Weights of a small transformer language model: vocabulary 32000, value embeddings.
Each number is 500 + 25 x the weight over its row's rms, rounded and kept within 0 to 999. Layers, rows and columns count from 0. Numbers have three digits each. The size before them is the row's rms in percent of the matrix's.

# layer 3 MLP gate, 3072x768, rms 0.0549, rows 2898-3071, columns 576-639
113:498539482456469490479506505500551461508479485551528495508501551465492536507486536492538532549475502515533533522514486490514513526549484528491551497481484499505484504521472485509484490486526502
105:475512517478512504464499454497482532525505516489464506483484508541468477466509427498510528503507455482470506490514517471479500496506460482527497487516493472492493485513484524522525513519526494
096:497459510465480503526485516496487452538486519505488551519486490459474510541528542489508531519453482548431537506506551512480449517527460479489494537473539454477507508485522503514486485445486485
099:507530501505516536468489482447554524492515511490473482504485491459501490530520532480492487534521516454549494478555546491471479479482482486500503513560500531457481502499504476452453487495527487
101:469485545474519526520550530547504527516493505469505485494495478483487507466485490501522554488503512522497490535504485458511500534526521500540481504532491469497508473515498500514485513492442502
100:513496525469454514510516492495500488525486473479469531495503447517457508468491480485514465487484512505501520513518502510462511494486471496445501529461501501519497520468538522455499481527519470
101:501485494482547516453471495508459536496523518496420514497486509483492500512528485512495500502508511479468528540512528508475502500547522499510490514517509526496500470521500486503492468479521518
104:460471506526528469534513464526492480516496512502503540473472491486504467484494505499518489445530477488518521476506457534505462496465469479496522485504497515521502528509505517515488490520486484
097:489510502533526524490467476458525544546482494505503511484490490486494522530519488478471509499528520460500506465493537515506474523499496534508507498474508507499501484527473496459483462536540499
101:496554473524467496517524520513543485506486534518499446471508492520505516512482481472534500530486481486526465539522514478474529544484500502488463464497476515504515464468447505526489462515471554
095:504499456501541520493516506442496465481489504534493495476456541474503527506518472518502529519473484555469551473498508526486503459519496505535540474520462477514521514543532504514472505463477501
100:520474485459564490547503485472509539532444523526498470507536520512502490451527486510486469471519452495475464526524451467460543515534491522474524513490508521477520511507422517574512522558509506
100:456487465475521480510505513520514465513500468473460516497500513537484465492455505502497495465451512490503516488535470470505479536474544520511487531493489517501537509487475515479517559529510531
096:512512496460541512512467480523523490514475484498494496499484498503548506479486530541518498513528520485506496484471486520468447490463474505489509501504516430515485464547523511491484428523497488
103:499480491473516505451540511498526503489516490474520487537489527479475511530499508501500488482527480478501496463503526474481523542491505509434495533483463538512465512525479494474446475484510555
097:469515511480486520526519508549479500545519510495527503495505448481513510486509531494482522494505493478483516499474476488500526534466479521480549501516502523531537510471510511545547489481482529
100:501533492529514473518560483512500495503498467470516518500439522474484498525512469470502448526490511518474479485553482505484512518496544484514496488482520514434499496531505504471472511531504506
104:477520508478484518434455530518495488504460493479482477508513484531524520534529520474505504494488488511502496479510486483485501479517539507483508499491493510529489502544522492500512481537484486
097:493518502511498434536519487516543460528507502494515496547502477553501515482493486481521504524489481460471486496492510508482525494498535517500541489518498513493497549523508478454447480456473482
101:507506532458458492516478433481490509457507480476514482539472500505487468526494483502478496493485483516506556486480479539490530497530496510531460526479539458497492477513484484484549530487492525
094:516496498499542471503493541492470516509475534511476502500489507495530476436483449449504537549490474495492505450492477491524546534515545505512575480523503498484484502492455471495498514541505534
102:490508493500533532533486464466530483532469505529485450523505537517506491524510516467480474511527494510490468507509533503530517515495499498492484503513548512483475486463542449479496491511499514
097:543577495500500526510470491486459511495536501510480510524482514522527514539486456521488496442476478483560480550513540525483476482490496482513447513500539522481524506494504505531545543479509495
101:492479492462503480465476524473481533511512448542511501481494504504517515513475503509482470508498493497489479518488547488484478550486469474463493475467503495512485565506547523511502498471453502
099:490491527558515471497523498509535484501522485511497470471500548486493526487554508521487501517508533524476528527492477523460488480507505517473521522504524491480473524458499498496495496507492473
096:518510519480504507499516504504476506505438496532491467495516456444522493518537489526502524533471485505484523462507529529499522502481488508507487515542486528512545518482533482487450526486485492
100:509498482506467519502554511512484533504478533505455509520492452473486506535546505478510565503471503459477502503484488457514550480486514513500519487475502493532509533479486480463453545473491461
101:503519451495527497503537558505491499500516507513491485493504488522513481517498583527477453522492512536517501517508493472501493527530474503512540490537453472509488476485512499491494481493490484
098:506519486479536506490468475522521457485481482522488483559514529481498490478431455470509501514499483494505492463450469493491491516532485483500477488513479482495546505457485466536504475482519450
097:508544443516491474532485533517543521494520473522524450498483532487515508484467528525442498482474482539497514520516516502553513484468511496479517522485503501529488529479522510464489465518531511
097:507463504482528515511491520486474480490478529519495510497456487492481511530525517455542510481473502521474555523510521489418548480482471497519482527538498485502515503484463501540535490526482501
111:526462511515528504488495490485506496495511462512500495517523428513530476513443501492518541465482479526475486529467509523509544511517464506503548488493488477479520494523522495516507485478496510
096:482538476489595470476498504480495460472508473503468530485505531460502539561456483515466529510504514448466503509511443517520527507483534560514511486484510448523495504505497541506467503475505452
102:510506494464460509451528512504498450527520478490520464526489482508499526504487555466528507500537497488533483528505492465459513508508498544467546526466523512496498515459511495522535500469547514
096:461491517509495518509456486489530476478495503517472502493559491516502507555507474469485471493518515525484490444464487505509501527496546438509548442519498477531496480459472509497504493480487517
101:532473474470504500444500544472507481498494500524519493478485504551523486479525493518507502503447515526530478489476520521521470458458497479469495507476467472519514472515491457528490487490489503
098:475451494458463490493514525524490475493528492477536459529475468505484476492499499482512507505515503506501501442492506477480531485476530478514487484491483464490477504508453510473532483514511451
103:509468520484509478499536570496525491436501498484484523479526480503512470530531518492558536526495475531465562526549466462502492491488472491470517511496468503470498508565513512494549501477533499
100:529492502512464470515503517494496507506484515549475441488541487533524453503519501509510519464535493529519504515501522459481479501509493517500539485508544481482486498494514511509523512495479476
099:472504499524482457502514503509463498550480521511509510516501537434501498498510483536500488528548497461481477488480498491489518504499533488470502450523508489465536538502502464502519480486501473
097:506529523499502478538503555527477509472511529530535477517493504519531486524522477514497517462450511473452487499436497520505523420521466485537534508461518488516482464476482490520514489543471499
101:511519466469461475497489511501521487499522503478485493448488532489475495502510491531501486480529519491499499479522474519507489463503556519490515508527473511515535529503504485485497455442502495
099:493531505497522540503499437501553498486527493489470500451449507501482488504503512518521536458531463491464487461456517517501512461497434485431470508507472465499495481451510518485469507534459494
106:481519492503517488507536455496517506512476520502507508498512478532498504473482504463511467516493529518561507549475499476506489489538504541524467519489438522555508504525492532503492462514504466
099:512506504497476517495446541499513468478505481508502476467479517517462475466486549538536488464551540461500501498516453493492513507490496499501479527542532490507454510502513470495483508467477514
099:493501506491516541521518531510451480542510480464537484516497520531532496504537564458483544473536454486477522450501484495493454533491508476541530497491476519498479494496463506498481520505544507
103:540553522516513546491491507515498468513507479481512488533503495471568517503525496535477541459484508509450512497513541464561475482480489468460501500508477527560506483484538507458542566490524515
102:516506489493491472522493513550477469442518525510479469503469455488501512511526490530539516480472473463534496501486525532445510552476497499516502491517499482495456459503480521501520495443513509
096:506510528522528532479472532545501475541513524512511469507492528464505498570457532457490514470532475515515506485517491511499508539525487490508462507537515538482500495490511502519447455511489540
099:492511488479507479451532481500512504520459522515516497478561534512506511495524471566485495530507461486504484517525480513500481500503530517509499544514542541510478471536499508499501523479481538
099:533531478469531554487506459463542497514453506496498544490463496518471519497519482501493501558490467512554450510510518491505509495484512503510467467502500464544473516500526449531476504529506516
101:479493494477524479506494486504507513516576488496523480489514461517503491475457520498507473500463514474459513479518503507539527510477477452515484553513477511548492489470497517487472508491518471
100:508485504503497510489478493493504531505496490499481529514491482525491493497541501482504503495480506521505480486474466518520474507509511516488463513519488484478605524489515500519520485499505473
097:519534482513487538510530441501482488541482490516508516489498504489499485522462483499494519509511524533498516492493529497484478484494472465494492501518505529444507525503520482521498531496462505
097:486539513513495505483532509491479511492502505500502505450541519478512508497513518516471543464482496497474536519502498517538500520489465484510475505507504546540468516487498499562499516499523537
102:489521488470535512513505497527506488499509541512553497515517471493517490512515480481501518499503477469526522479445489505494475476549483500484496504443502473480495509503542546483520522500499539
096:501509499503499496474517499539511500541501537476510506509575462545522500507469478495508477508495456510545541484495549504486482498513517475494480518489505526471485533522427544500469493510515558
100:505512449488469495517470508471473510530468495524488517474489466505496495477508485528576534473499461528471481514467552492494517469560491483506514490555489492518462496477453462470488547499469474
096:462518504467502475534540510470475523497537491530550503526491540523509498542483492493519525476482545484497487482535487524460520495510502471431474476533488526546461463530505502503487495495519530
109:491522514545493502509515515523551509497485484500538511481467498507508481508471495550487497499501492482519522528496541478489483487532526537468516503498483518494508472452547482503502518545522468
101:525429489505501529472498518484492507519509501490520501468499494486486479498463504513525525497479507532493505497500500496525506476486495513495477519500508496512458525485477491507498448486464492
099:537515492440467464498495527424470521443518481514443504501516496541486488528520478510496496507527497534497519468509537458470523543498501537471492468515497530449520503498462509506495491498489509
104:549526475486491503524507483475503478520449506491503476477470482503510452468484468474495480470519524508505476486502510486516509504447471474482500492493509495536485463529526486527446523489536456
100:484531512525494493504499449469505536521515489481473514466481541494523510476485494488441542472543458492518489548484480457530528489506528477529516520538475502551485487463492501523522503508471513
100:495472507509484479484549506486491485469477483507483530493528462493481532490479493492522513515489554509499505529490549512512473484527489512521514524533500505472484506470517480499504509507454576
100:544488505488526492501551501505503470465517509455505501491479546506476517499488491554523517533490464477485541486485509535510461493482515484467494495522469494496488534549506536507502504495510519
102:532501477506491514544480521490491493490471512517508475538558491524541519515561504495539500497472483496530471514518511501483525485502490477520494522498471544466472508499525500520536498507474525
100:466485495484470484450471474511500540519522483515497486470522474474537524519492467463521516524501509528523517539520483505461542457483502452464507540521547555506507562528511509485501474494511494
096:486501448454486476484521479496540488472516536461486519479497483484507503476525478517510538445506481509469496474469480482490466496481512545502425484537537541459472519512467494494514507515484514
097:472486504513517472512497490507508509481539479470507531501454473447507478524541515483495470490530503515495486504529470497538484471446498469488456524528493501501473474518508493459537505459525523
099:494483485517533543517485507477490484475548498500524541519507504493476494524491503564523497523516505538524519505544486482524553506444501501520454550467557479471515520450497547490543535495524540
097:537484503502512498481493472537478540494502417483485524467517521497537503487450488502529449477507456475510538509514478521493500457535499484467518503534532499468486504483490482509452504469473507
103:534486548515448499512496491462504506476507510543492503480505512502508481474457515539556512510514482517521503494475519456469481527523516493525542520526538502522533507485494490511503468540504504
104:495484460487493494522516493486522491496520475484507494500455496522500471506501474501497498524497479529489502496485524490473473514500489508463487527516513477541510471514524513505501467487471475
103:541524538537469518499457512525522535522520515499521483518487463477496524487492490471505479533515508494490494481514499472510471529512505487491501503505495490488484523478524511552503487497525493
100:488528542494496490498509511426540444470528506514528517466483524535519517506474513518455529492513491507479508566507519527523542492528502528496516499528472532495513489529506496492472483482480471
099:526495513481529492531503523519495474555463500522504545530490488494482526479498481474513532527523552491477483501496501488478510434502531505462482530509505499508518488526514484520490485542483496
102:485489531494474509538478519463537474466473509532539482490532488507450527536496532467507504463479502512517495464479473429465525474520497508512466520521544494510487472525496499461558464512529501
103:495507503486511485521475506483515508528504493522494508521486514497505514457497491536520482524510512486484510496477505516526521508474510530496496483515478489508521491516520507532517512465525509
095:537460521481479497547465514479486490488507489496522481504502529484549488514469508490474477500536509514530545515509496499458543464464510529497518524513527509502443513522504488512487496447480536
102:440507462497506484505532500528516462474498465442465484533494545502516572487505488522502534511469525486512488510486498483500524519477520483505516486494482504528462500511519463465472521469493475
101:504473504502465483543501534520485521480539432549528443492518480492514509517523525490476532509527482500563506499479546512501519522546528509495530526538502501496504523514448527518520514488495523
106:475477482511468497520481499519555462507561476521498479494486524492545493499492529473503508526500452454494440538460522452518510499516501496518506509536504531492487497505464481519514544486449471
101:489492512491505475565490515482496489460473523506491490494509504488471529504501504517488477520504532527509498516493506517501474523512494511497471482455510473500498506498503474444487487500513482
100:522445525491498540503493500474460488551536497495505523479511529512465533493492500513490552470504498530494560511521451488516508550480506493514483489496472567482528553505510544533528533518523488
103:493508474508481535494507516520505508492482438512529481515514503507517507437491499504448476492521472537494502472507499482446477489483472493521498487528486531469520456551486525491469496485506547
111:485545471471544489483471506503481496485479449524531514507440530506510503485505513525525474505490508549515522511505522513446502482521541521509508496543468540477497515490530485483481497532498493
097:534491510513456510511521492464466484506463537529502523476520499536474496515498485454505493488530503481445485461502509550536509519492446531516529495520503473449488509549539516547490474489513497
102:503482493497505512492479509508484549503491489494523499518532483505538509506525520447505530501476480457475461501488501503474490467538525496466518466508505476517443488489504444509459467500506518
097:451544528495544508488522523499516496467463498505485515498516506499509539532512448511487516541497488499473482465528522499527485490529486493475521513454495496543458480482475485518509548466515501
096:558498534475513475484481472477532497525512491475486469502518513536495511522493454510504550432494498555485499503425538494483496454524514478540508526481468505506475498501497489488512507550480512
098:490504509518484459502479470493489530514529534484500477497506520488512508533490489506464539475465533471470523524515522507533490475559485529498478540514520541513485493469526488499499550501465512
098:549513507504482486529476516496500514536477504520520556495514485503505507479536537467526501542466567506519489487500522507472524517466493477497492489549482451479513473517507507471531503533513516
105:472519492518487514481479522469508488446541527506514501519496512460533461528477484482485478487495503480499451488473501496541520486547472557492506502491505495559529479477496545499485548462462481
100:548514531473552481463466478523537483529491473497507468485484509476529468471514449502516509507505530499515547483536542522503489508534487491500487494463512515464483503475516471457507480517484532
098:530444538506472534541511521499491554449445522522494552511493451477499502454461524489460526517484483480508491446469520471507463455527485532456479484482508433494447491480502495460481496508508521
096:536511497484492506497508483488487495525473529468474537473507521504520474474525467500501453496519521496470480506507487508449534493487531461536519471494521522517537525464484488434505522517493497
104:473496446492540488489534496486522504478468503521488506468500537500508511471506520517511560519551476524493525509481489515483479465469528469504510508480508456489483508451472503526488513498514503
102:498523527491575519486515498476467514439523463478495511525481464495530504457522511502471506484528506511498493500487520497525499508524533510539523497427513472523501484482503523488480521504517456
102:478527457515531510520528484557517462491491474507478527511486518554513509467484485478564519519506481481495464469465525501540493507503487513543494470523457465512517457439485532478477504563465493
099:519507547499495518510500457529519506508478496497460533496522496515523481474462521520503490524478532518484492522524452485476506514479499469473517504511522519510483524508486502546480527519459479
100:487499495512461496512499525516484473508500475471532480538533503501443553487546486487464517521500548490501499488491498524488525495516481485524502496546505537484454525503497509529454481484507528
100:482454496523479497543502489479503493484471494514519477497517522531500479531526494541480447528497509511515533499502476490500457490535504462511522496494501461529534477494544525553459529502502502
101:449525535515518535448487515474510490487520493470434488487506533485504490541525518478517506491507530496494511475546512533500475455487522503518502470498479477544497497526499476502493468481473491
101:506460479481494531516476429554507502499484505479480496543504509516547484502498527506511490499524486476497473500507462525525459472472510496499490516499509530505488453503524429492544514535493448
098:461473464446522473477510517472512528478501498542476479500539503496511483510523495486495507528536500473524523505502471503506489497536492498509499508481496500509528499484492517473525466486509526
101:516488499503519522496501548472474517536465501484540511474487509486507503492489493476480502511459517468494496477478520494486511483527473527506506522487424461506491491513547493506481466433522503
097:496497470459525523468512499469478524494491531554501479491474512469530497528495509522496446497463472525564474517472519490533481501496535473482523553530521510459536545454445479486478507557441520
101:536507513513547475546539455485446503467485499510534485504507485546498522472479466514532480506490513509538469498540530483487546489494558543511499480513482469489523521489507521497495490481486525
100:476499465541505521480478482475447476460474489501509453528490500485548480489557491457474519499513559522496507485517499544494474519453500502522493507497524534465523467536510531474500495519500516
098:467516454486521447521515460488493493531461524513487505528535535517495487483499494537467491484509493471482458509495486520497459570501554508513527527493496492500520493506545534495540473497484501
098:480486459494507491523514491525465504494477527492530486489524490528512509526486488526497474484489474493551520492456500524495486502511428557512511496536518506474534503495504522500504513505547519
107:515554523496482550477507520521473478446496457507532467494489508498501530528501484498504484533487483463485525522516533466517471541537508490473477517491471478530469482522478483492526490502507447
104:520529506511523504438485519549488524521500485499485501470494479489505490464510488478530479489530522514526498447465524503491496541510500491501489497494535512513530498517488483496497522489516487
102:503498496490535511499470503493528508517497518521521494465496487532480545530513503462491479462498482520493437516471556501470495482533497487512476471505504511546534492472476486509521522504494484
105:493482483515508494490497498477515485534490514482538488481528493532519502529497536505498438486557535480544514492513506501490530494498542526502469493529513527503461507506498455571456511515514509
097:467482490444505529494535530487503508486434483532504490468525537495533474499481496472503519497486462484469527492443490506473509505477507461539517493516488467516510543486521522527496524521523542
098:527526450524514493511527505498467506478541472487534521510479507518450471511535523479472507462536486526448540448481497477497525493468489454509512508474499474497503499472503497526522452488509506
097:458475500540479509511530479494483491458510487522476553485496480515498502490491521530484532532506507494517495480522506515508512501505550520487445471478465528500476481449479480474522509465490530
103:549481549523493496505515447484518467512487449478517496493493498523461496498538518529521494513516512495459481489480478483492509482497540529488468520477491459528500504479483485514434477482521523
106:492530493465520526478511497491485510508484497497535536488479565522440505503485544513527490509493458520500515481480518503530543488517494500481489501470544439493511530469509503471473475491479509
100:489503525435501492527534489495528514505532487488533508451471521457524476520513533482488511490518518506528507493496498514520499527496469523488525511518558504503504523506474466515487483494489528
102:496516516515498500531475509562486498502524516492505513526523487487528498519487446501469483486484482473530461527509527518496510472529469473520533503508483546477499568502506500531467511509495488
104:490531498504504527561478528478501545500520516491506496489546523502505441462500501509544516480522510535488484498498463509516466529541504444497511517511481507523499492481501486500504512485457527
094:509470522560485555504498512477504454503504505472490495497492515526488548520460496543516477494542492486489504471517528503451455517502503497476493496541459490532551543525523482540506491537467512
097:491507517520522479505519486498512499524531532491524507509494514510510512505488493489518446476474513526532487509471517517522505502513487452457487436545503507521524528481535511505540535480502499
096:530511484520523495496507507510513509509516469469479473538482515523504503523529540497477479524488491502472505481521522486481475498517529443507521466511498531521512518514485504522465482503488522
099:516525489518460463522454511515501470491500516493499508525458519472496495491527498521504505547465542495509502493485504501501473492462450501494464528504493525573463492499496469492552517482487492
102:492529539522485535500490490519464493508505411525448511475535519512531468478483502506512538487491486439480520467528519470538495491517511537488500497555536471484511503513532524518489535513522505
107:492533499489479476562496466468537482443463484507518464477527524514497506473499491491517510514464545470462496535474478515474533523506541532498467564514452526497534556459509492483484555466482495
097:510500492476531509489496506495482484506474520524502529511523472416477536480522507532460517445450451535512501514532516511514485499517512514487451510505517498430460497491564483481514511490513543
099:486485516484536512481470450493514485495487505474550553478499469489478485464499493487552523519497509521500540525477527464482499488534549516484522538541498503512523523510491469486473519494488518
101:520510485532525559453561458530498501482520524491505529524480487514500440501532496552498486523503511507498504538466510461518505522483501472482490529508527517444499492449499498518527514484491493
107:467501503527441502521488508460506511502507499480475504492482512468510510480483507478533513518515503518532486526473494502489523485537478499470538507537516495537515486499478464510518483500496504
111:496516537460512487532520478481495494511442503497486487505492523494516525545541498525487519531456408493495473479501434509519484518504548510483497512504500493462499495486527484505479526475542521
098:471491532545466500478488532504505502489478486479461496533533495484483502476518466488490501481508507490505535496500520535490471482505523479521568510511505492463521512494504505493524528493515497
099:420513480499522505503495500485521483506529512525445455460520512518532519493517490535484502470511471494489512543519536514518519505485461476481448529515485545466501487503475538536529483456555524
098:501535483494518507508493508499553499472496523478568460496515492522484533473513548508502458446510472534496473506462478532512503515519558498535487496540498513452485578480522495518466449471523500
102:489544449538509510537449500508508492483549476512526511540491490458495492514494530483492540500510526479520490527501490495464453557461508510505524476498500535514505527492444519475461477490516496
099:459466552522492474508540502513512519500491491448501503479506527525512452456469500471525528490506463526488543509552492500540480529533488486465454500531552523523464510490466507455533493522463501
104:472494516482451501496499510506535514515490489497493536496497529515535486489457509479484491465500542499505464468511539492521526470545477520500463511498516527501473501530479498509456497482487506
100:511549497485505525544535561512508469501516476507506515542486510485482515526474488504485473527477491523472559493535452541462486494480541510485494477462525491489528473484485515553516528509502523
101:519512526499531520510490493490465475526509533534539461554483497463505516506446510503500526516481504470477523489504486478480467503509532497495517477472481483475456506486493534482514517533500511
100:467524477472529530569516469474539468514507486484514479503512500507499496497517485511565498471516498514480517491484475523558523473505512457482511534448500523519521500485512533505485517472492503
101:519494518469541488521523479517509527560528510493549505519512489490453475511537492502492516463463538494449500532526509505514514459524478514465538504481516450507501498471514498505488467507439492
095:486477495485500444453501449521535540492503495497501534465512550481483505498524486514479501475501496532473482482531482483503562486479455462509529529464513543437479531494499512517461517483479483
105:486482521484516512541469479513525478454515547549514491464461502459484465519510486522493507473504489499512485511528473524460465479485513508477504505442542489485495495466451517528492543524477490
099:439472555498444493479470495489547503514498452472477485535500509464499513510517457493505512499503502507481462443460519513488493512475519467500445535478522522498506496474497488500489480478471476
101:525548484479539494484549507528520456518484464475504544500492504564544532528490504536469497522504505507520527525505484477491501521502449462459508508507525517508495551519491500481481498526500469
101:520533507509522513505504512503526484448515478490496469517517498487491492530538510481453508503502526503486522509565500532501530493491494490474438485491487472524517525508431510500462509517485471
098:499506526473492513499538480496446533528469485526517515485506473481508508517511486469520502503532491496524523492534505520497512514509484515465541532489523505487499536521491538494484484556519561
095:495535485483478538483467515502500510478502493503484524531522511500520505488499500545502466538487492543529504501497518521496513466510489463508497520515516504488514471475512510520520522526494477
097:553516487513499513490466495514530543502504513499469481491488464468518491566480466570497502485502567522503463495518507490490532490521503477484505520523518505484533495506480477532414443500515513
101:497513495504462482501477457503491495527487482536542499469509510465482497543484483500510527521510485490507486456454485474495537509531486513529505550515498518481500507513470507519522465491539480
102:520495541540524504518471516529488451461516479532470522484516508487491480507514514504509525514529484463472502497481493517532446483516525470514478479512561478494496488487457500462495505512484515
100:503496495459474486461520508492513487478464502456479493521491495535471476509484463486502448493505478486545471476466509480517518488490489518506469511508476447508520479474492505535544505516496487
097:528527483494502479509496475473504495503479512501524520491513525505496550512550536507523507482522534515470460498539531477488512502523504463487471494500497518506537515499519512487454506528534509
096:525466493502537468474505497492468520491480510453498524548441506452513436499457503500524485490477530474491512488534487430518478494453525510500502502480507537542524515546536525557513533491466511
098:533491490510499494573489435463476450459516478535492539514537486437488499536531483496512502514525504475520496466470522527472501491539496514503461528524528502462555517454530470517497522486493541
098:453535511501488479502501448525532510512441512536513455507545535543496450502485514481494480480465526490491514465535516479516462526501488469500530455465483513514469509518495522511483526491554500
102:494514525494470524489512547461494493548497528513496487525506506476469433502519521496547476522494488507503459497486484488481531519497544508450486491496513520484528496503551508521522470484537481
099:510512508438504463456522529477480512519514489509488501511526512525516491474534481430497506490555488465517476517509483492502468532509502517457491505452533504515510505500524468514521475505528530
099:474490506520482506501501474512472503476504489498469537522555472511486500523465513558534499507469497457507503454523528474483516469489494533492532509538511487519501487504503477503498491496518520
099:501472518507557491516531495450459523522494442519528466522456464479513506522504529501458448437470463524497504500438488487502518497524540518475520511487480524471480490473504510519539476507493513
101:472538490539519450514486484535525505497495527492495508497491517508512499478519505489509522506512448496520456508454473471486494535502518503522477526525462520511489499496496524480547526446475483
100:525562508485483475518501515518539513466500498432508501475556465502443515495526475479479458519458501506532415530467517480510548513521484517507509503457487496516493487503506503521472496511504516
096:532485483511520566497514434533500542551498552547495489533495537507489498496511520510471496481481515532536484536491444511510519483510502535539502500498462459489535489469529479458537554452481514
100:491521485488530512487495488466499489502494482485467475502512519514500465554502457462462515535537462497482510447492532495491547520518500449463497529479500517483511495499494485522491484521541491
096:484521511531502513494492501484483493478521504488511516475500510490452501485499505492454491480483537498500477504457477490496504468504481501510491500507517492531488487502539492489553489508462486
101:528544462486478472577515486533511507510502495480481471493533494489493552496528486506483518513513480495500513501511456499500447584523538503496488486424466477518536490536517477503522496490507512
100:503511488514512487498492506488522516518492524512533517492488537525488513507537495533498516504493468509478509506502521507500488468499484518502503544476517469500515483497491493526535511531506503
096:494485450501537501530488505508473501484495433497462542490483536513484500479516519462478483502498487532479537479495527531498536478546522517474465533505499517477478503511489516534481487501501521
101:497487499466489496511471470494492496470489518475507509481492471541504479507512482506486491518502511489464495465517575459528485477480502489471508465477443527435475487509488552499488497505531494
099:493459452518530436496510470508485504547467525492506458521545483489522543448528559524523491536512475475509512486497547523530518521471483470479521490513484492472503539486506501524469478486533492